config.yaml
n_layer: 10
d_model: 128
n_head: 2
head_dim: 64
norm_eps: 1e-06
qk_norm: false
bias: "none"
init: "uniform"
init_std_o: 0.0117
init_std_down: 0.00741
final_lr_fraction: 0.0
seq_len: 768
train_tokens: 122800000
Each number is 128 + 24 x the weight over the matrix's rms, rounded and kept within 0 to 255. Layers, rows and columns count from 0. Numbers have three digits each.

# layer 7 MLP up, 320x128, rms 0.232, rows 0-99, columns 0-63
133127123082070115130138085165117145144113121139142093162107169152113100119134086137152118158172114125170156147096144108151086111111143127119126127150136147101175116105120134120143107129072094
156107166162131089126128132167135108114141162136138068105156114158171136158107128151095154134191178103146146124168123141118165108144088108125081129148139118155122117137166137126113136183111109
121138088106123130166149121119154143132139074071114140108108110127096150140135122142153095127132152123095110112143140187158144117116085144117122196095138144123120097110134153119125098141146113
106085161141163085143177150077128133136150147147125117102122126142084140143134122092135151103129105115150095110166176080125157128129090128092115150102136099108134107122120069140128083125126139
141141122141124163168123123124117139121072125126146151117144124139150138145106119152121138140129112129092142078100122135127100130119127138139161146148092126114121123151126151122125163133185149
139064115188081184123142143135155106121088166171118146143162122102102115137076196150110098158082125091150137164090098109116125143117147108127151125108130119135097110139092088147140147126112105
141162058123118095171157127112113097128151094112101110130163133132146165118176133154145155089141165092103100115151093112167148122167103109121146178112104123119133094156116108128122138146108144
117168142186180136126149134139159110133104110098133155132151121126126129080152132148130065099143146118098087181088136113096142089165123144107148138162123118126109130127091120097129115129103148
128150127136081150129149071132154094086109147103142125138154118150112109098156164106158129162146089103112137117159130118083118116133114108155144125128139116116102140154148125119117140138109141
156130123159099167159176137116092156156119099110089119104132116104112130109116144141188120107160141128115086105149151113125154142134111164122136110124162094163151145130147110079108125145157117
142141130152087113110106117107095119120102132118121134110157140122131129160081148118162106142107157086108083171125083127131197122136080120126165081082132145110133144106126149107129146160150093
106100137108126143166118151093132102150172085136108126124116116154089162129117110134116100099115166085122125130067126179128145127130129125136109131131141064086164116144140086153074118167106152
125098100100081139106071108140158123128118151101101088104098160161135126118122130133075083111119105155120112127123155059135134158111171086159136150143161191137132120151075124122176127155155117
128099136154143086135194065147129107151106160073136144140130143125140157162161139146139162160129165130061132164133127170134147132146146082122172126161100169108129144105135104129181117143138154
141172080136134157144115107121117161116084119105147161129160147171124102112132144118098137161113120134123111112146116151143097130154104089123173163127165140144148096076100147119123124148102169
126136130107120112095135081172109148124155148124136131141102136106097109064125106098153147156136141139146112149143152096088134119112138152108141148095168167129093127145091145132148135134149131
150149110111106103129144122151171143125111117140127132107109119113102104158099142090128133157122160089130114156131125131105117092135109146149140110149099123135152132154123145155079079103126155
158099106123141103135116134155161120134110096156143106110126157127162109136190156119094126088171115091155122122139116113130128125132146155139134093111114141120142149111148131098113099144153143
108110113127126152113159112140143133178110106079179152148139133143122116099137093143134124109105142105113158099136136132119172159155138083104104133156128123144123144128147131116172173176160114
133158086091129167149153117120111087132127098115127109155159140129166104128130147086104130132129127098132131123163115119129143114143098138133117111093113115125161136125166159107131115146159079
125114140136077141096108138118166135096125077112160076105140131130167112098131077095151108171152132098117135121145135132099101136123109139129109095166152136101141123106119057141108136109105125
127169136106105144109132133161106114100116148156099204136149111149098140102160137087150110081130111129112113096147138130138142150122094144131110121101129140161099151103085119120119119124142144
123134170157113113128136114160120138116116140129144117154131122148101167116173126152155124125116121145103174129109156090178157180084156144147114100123160124076158096137135086098135121133101151
118136166131104133130082126082104123131125162136089141104088147086180124096125132146178175119141135110121107156075150116126117094147094098123170087116109099153127162120107077150118121121116115
142141095064139142128138103182155135102123127180138123126141093094136150129137152153100131132105103130069194084143149138120086165103146123130115121161120158126130142142115138122135112112083123
119152096121128066121122149107114123140086084145123101144129163160142155096150077115166171171165126128167173139140104097173152141100116101172146100087118136131113142140117122162084131159141119
093109117108119143155102104109107099148104133138105099138118117162091119129111129126145122122120153123139119150071148147117174126122073114107130124165129154139114137118127147133114082163096118
127126113145116135159103101125147123150156104103064144118128133136134114132130138129097140125118100150146135079135103136088093146153164152132138171137179169130120117144148098133142097153098161
125110138096141125135136095132110146145100114059100150175148121109146116156136114139111108109091104129121152148158147158138159121163145086118112136126152120155126133111167151117116176123143158
158109137146139118136145120128140129107136139153098134109174123092096103130123116123147108145129141129109145107135157142140125104109133129127143119116104161102155144117125099165141135155119140
133144141111104124150130159124136142101150142146150107126143173184128121124135137113137124110130177143101144083147149109131145144146103126140144153151141138144108139045105118132115136146160124
135123121171078102129101153155091157166101081159125154136133093145138148161120160096141106161110138133147171135134127120130136134137126100131149124124153131156095150138128144116154196151125137
123102125147107135115161147122174091103109125110170142113141116124112117138129148116135134126134115106139123125096112125145164081110134098088144112139090157129082115143138159151113153085138160
164131127139182119109141112124123149138125126143124132141123121117118110144185138071114172154172103116117096104129101116147139148137135168101139121128138129143129111160136199105136117128084115
119098147136068126109134114138106106089103101144092126110152126085100103079133141151155122143139111157131123084103105135123145073128150084134086124120116156101146138161120101166146141130139133
120125108132161146175143110152099137141157064114092112104097131120136133083135125163115084124097105082111115149127155105119120125154101126117063123158141104127115149117137055119153143129140130
149153106123154168105107133141123148150116100124122161142125124088096157139126108108185144109159094124109127139128115126088129153174111154152113104138113107098139137124102100119127130116137124
100138136166145113110175136096140131066103092118132117133128084138098176151117149128130103121158174116131127147136108131106095129109120106127118112175126077135130159129098103139119136139095102
116092115127086133132115107147110106155104141166134093153098113149092119122118121145098128132126141112140136088107186101142150151114123110150127158127109147137106107102158171121109100120182129
130116159130165117138131142132125118129122148151121136124110137150116111120109107151099149150172174127116131168153179116150117099157122135142140116154130138148124132132089117115144102138148119
122124123114090143149087141149116098093154141093170166070121104144140140145150158111132177118153133140130145129147110131054106107111124137175143119136109118127149132143106123133132140121105115
117133109119126145149115144128103131160151130119145145098164118115108120153126132106154146183151084131149130105120137133111139121151122160113149149142108136133167096138154084126139137192125101
169102151123144119140130126096136171121161084118125149158197104125154114134176110120138171117139130143127126156114133127146137179132125135177137126132183166129139155158131097120141127158059101
117152072128125093142129128132100126177103086088175161120135171184130090127140119132125127123137142132130126152108129081133101103126142111151106161174182163141121122149118132130114152172147153
155112106122131157119136135145144153098142117128149074114139114085172168164166062110170113160134124187111136176131123102106104138126124126114153113108136170096119130150122110110180141109136109
145113120116144158162147111139151125128142148127139047093084146124166138132141145139105126139173094074095102138147137113135123126092113109134119091141114152134087135113149162119133147115148160
126109157142146103200127144127146139085119123112157065115128166148132137146137139162102100129134164124120133123137105125124170109151074132148139097150117078104140168136184128063112179124137122
135090123094105091091136169113148113146152090127132132092132077123108154143113157125128137122102140149136169161129138148136123145114120131144167085146125106120133154104130115133154103145128133
164076114130104118100120149163111153114123157123113105159170094133137170172165141129108121112114110152098106103141100130115145155138118112150131111128137122131148081121134108116110109121147165
149110125125099158100139108127092138083128145129125128129134137126159117120057123088151084107136130146120200113152133133132148114118179154135125109115091167113098104146167125093136156155123180
072144168109127141093113127155125126118153103133136117135113112141103137135108144119101111072142120118127140098123128092126109120130087142149134133103138116180147118131088156136101142100103098
148118131112146124124105152141145135160138080133090118141128132131151100084126077155123162151124103127104157141130097121136084108105111062105116126125145146192129131129162162138156132153147161
095129160172148171104114112142111133103184171115156117133129112135136082156138137133110151158122127146103099133134126150124150119132148123177128151093126079091151092092134143114168170157100089
166108136132148153080140108149106130164091147148142171090148090106129094069125141124120126108181102132120124101120122142115129113155160101122170123132153110090141114129147133119100149109092102
112127101142118145161084091140112101095154143120119119119166134118171098155146109142161119120125122135120117122097124113148116122136109137134121150123142148129125147132138108118131149115119118
139159130173167153096094100115063177142144136151130201160138150118145120103125122183131113130113084120146126133154131134127134129114133065118126150102092089138156115123118120110111159153139136
094112099153110163170112121143097150125126093135130122161115152078114084126148186139157111126150046118110100134170100115151123130132137123148099148136151158118121121087132149153110159096123138
133170110099129141106140102110137108109112100122162112131133167089132108150140149123106091179099133133151136138129131179098098137102122143102174152137149141103095085125143160151104119109120138
174122114116123133135146111096145114141122117145154159126115122124148171123120112125063147081124148120141162106108134090172152122103132106140127150058141099132135117149089208122189126114142163
136124084146132114130118152093123149130108144110163138189160115122083109122127123129134090136138084129149161122081114148088100098120143153103110149136126095124092118152147131112141104168116147
134131138173146130126113124154132134115133136124079104114125123152081168167118129118160099088126126140184146124143154107112134136150114122091130130081130137115113163157108110084103132170126166
088107153166134158166130083147110160143123157120155115192170117145148134090129110104092173144124104158109139116113143145071100107141129153118166164143141127142161128138139088122134144088123151
134109152122088076132112105129138152127149198107113097097136096157102136125115115141122089147133104135154113126146130138094116098091085105112134128109130112081133132134159122115123110103142136
148141103135154125153110164076116152114091123148152130114147145104126107119119105117137091128103136140134149115170131154119168130148161112101183111105053177126132102182178147086150113141109145
105136089131147136136104095123135111106152138112075073082114137116134137110145107119122138154117159140110103143121144120173144119139109153109146104103114143137161093152098137097127119123091113
100158090156137128185113108159093116116119158115102110125073104142101108120133162120109145140128130090119096107159141155121121137125139162167164147138119119150140138093101143071153083138117142
097154117149137132127109115155108141108123135071165157158101124156101134159089113141103139090136123140119142123106150166131101115092162096129115166106107148152101101129100130092164104133151173
126159123128133137120093130110166120070087086138157071149172128094127135143128059132130110124121152104108108111124098146094129084120162123110137118130154140132128121171113128160115091185132154
141118127101147135072096120161104139171141148136156147179155112171092154107131133122168159123126107124143120111122154125112104124094102136158123112129105111165082137115133108099136109119112125
132128110152111130132123126132138116116127151160141172104092116119096095133145147126146147147108095126129080122113093105099085115128116124093075146135111120096172144133097136102140143165166127
099135153111109153114090101150136100136138149152122161138117120156150115089124144117164158130127110154076148116108140136150123124099172142130136122160112143144094087137122132151167163150163142
138129131115150146125112141137133138141145150120097159141106154073124090093175127131107159079159127145105138140140144120156153115149099122143072121129165118172095115100120139101137137114082126
119121132155126120119132147122096153098138118142142122152117135109109121141138090112135172099128145160146126178101153102114098149117163131128120111132150135148082141162111152096149161180113167
141152074131132120086160146107155151120102118127156132136172153141115117125120101123116141125107119154118122165105148113125127147145151115162141070159125146085115113085135146181120149103091091
107129153151145112120127124155154161113088124123066127153134161126117193143132095117161114155131112142144148127136087105134130125120120125128124126174127160125136185164150151082117175153106128
062146189126123115130143072104128169120143109082099135152155147114129125148178114156140108146121108112129123168104147055135125155125104099105065120154122108126068147091174114155140107135104128
150141145117144117124100080122158102128113142130129107151147120085131128128160117182147148070164149150107125117123121104116099116153144120113130128150120080120100123088130177157106185106142112
137137117137144142154124118125112129119143090104128125099145137173123155120156180096151108139149145132117103121160095129167175126116104090109145113120148110130135146119182097151134089156141151
111124133138131133095107143144094138144130143123122125121120138114105086163157117131146116083131143141149106072128155095160106119103157140099086110151137096126101104105143125166133146150145169
149104119138109128115170119072114103106106136137114143160093188150123154132158110163167130094130140099164098130137095150107142097148168127147136144105113126160149112135147131096088120109133134
151150161136136133107162120129101103102147132152146073146131142110171140102125085116133138139149166125108158129119140129139095105125171151161131136188142118170160186146172128112085146151095153
135133126114114122160139112142121107142139110109110109105139087111194075114108108161117160160133136145120126116118125083098119141152091141166151138144145081119125095113157093175152162148140103
144138133098154133111164111151094126111164108120096109140138106121096184166134083202128128167162126133144127130106096130163127134143110169178150095113157160132108121153145121141150132141106107
178107126116124074073133062135115139138176104137142121120116126127128104120148107155116141122161160093129169164120086094129150115094110067119144105164148114087078158104151155165116142145127110
096130121110108121135174112158091091136116126147143129135162142163115121119109115146122141150086147158116156118144143139141149136107139168117062143160104115116163117094139167167135159100141116
136125102110123137132116109148128158157122138147148130104133168143181109103125159141096150125144141107141105169120148131123180147148143141143128098118125133121152115133138115124161157119079115
125121096119150132128082112124155119127109145138123101135138138128135153131119176144124100136099104093122094141137108120156139185109123076148154130066095097121121124141161150138110140114112151
115072138107091132137139126081152150113128145113139113138143129141131149085138161132143147151121107146157118096121156069137129137167134145113142155141129175112098178131149147085129123091131137
098115090088170108086110139176165047146145069120073153122099148148139134138146119107103107084119123107136143133144134179109087162116090166147154174175124097168131107100153123167136118135129137
138177138129103136162067165133133172163077099123141137171163096170117148128109089133151116097147119136127107132100101136160158122136087099107133128172091071143119123133120129113158137183163161
106137116083153105142141111157093143146144099124181144099092132157058151135107151093103149136116101069126156144147125117093113132146127153131098136144117123111144120150119137141149119122135117
148124148159173090120158122120135143110169115123148101155138106138163088118131107107186104155157096097144109145159157125120136125137121126116103140134134103130177128151173130157105146175103086
153107116153145135104082098100152145129140128135124157173174109103118146162133094141147129125153146149143129154087092128123138105128113098099155124157129140124126125115091175123089093145127158
127164121140070121096158134116174124151091132103104113083120086123122121177088156103124096194100100104083150157096129143138127127110104134143122144100157120161131108154091092132121124142140129
138128182117148117142143120116121124092164117099173120119101155165106154106122155078089110155158147143139135145138120155136137101150110164106098102125114129138089163127153122121115128168139152
132148148136140129152120150131112131060139126096105117148141135148123164110130117134151159122131127120147110096114132128137086151166095123127077112157125131126159154111136135125163151128116102
127149141113150130197145095152190134115089083156140122129157135123140118157130135111135141149180122173122139140168096123167123171133105132139101116071118152127135177142139162112147109178132119
139151144154128117134117137087120117161127134111130112143138130114167125145139118157126080139113118129121100135139128172151161145142146106110139122067111144176112118142145139160093162143125158
081113128122105159162135161138144088101124124129166134142128168143161116096152128127136149163114131146133126117089164104132144135133146100129177147126072096104136115129102091144149155106089153
144120102104110160129057097121137141180183148143139126130171107105177132135165158108150112123125164123115139126167112160170076157105108124153122161141140139130099104118147129174128126157129111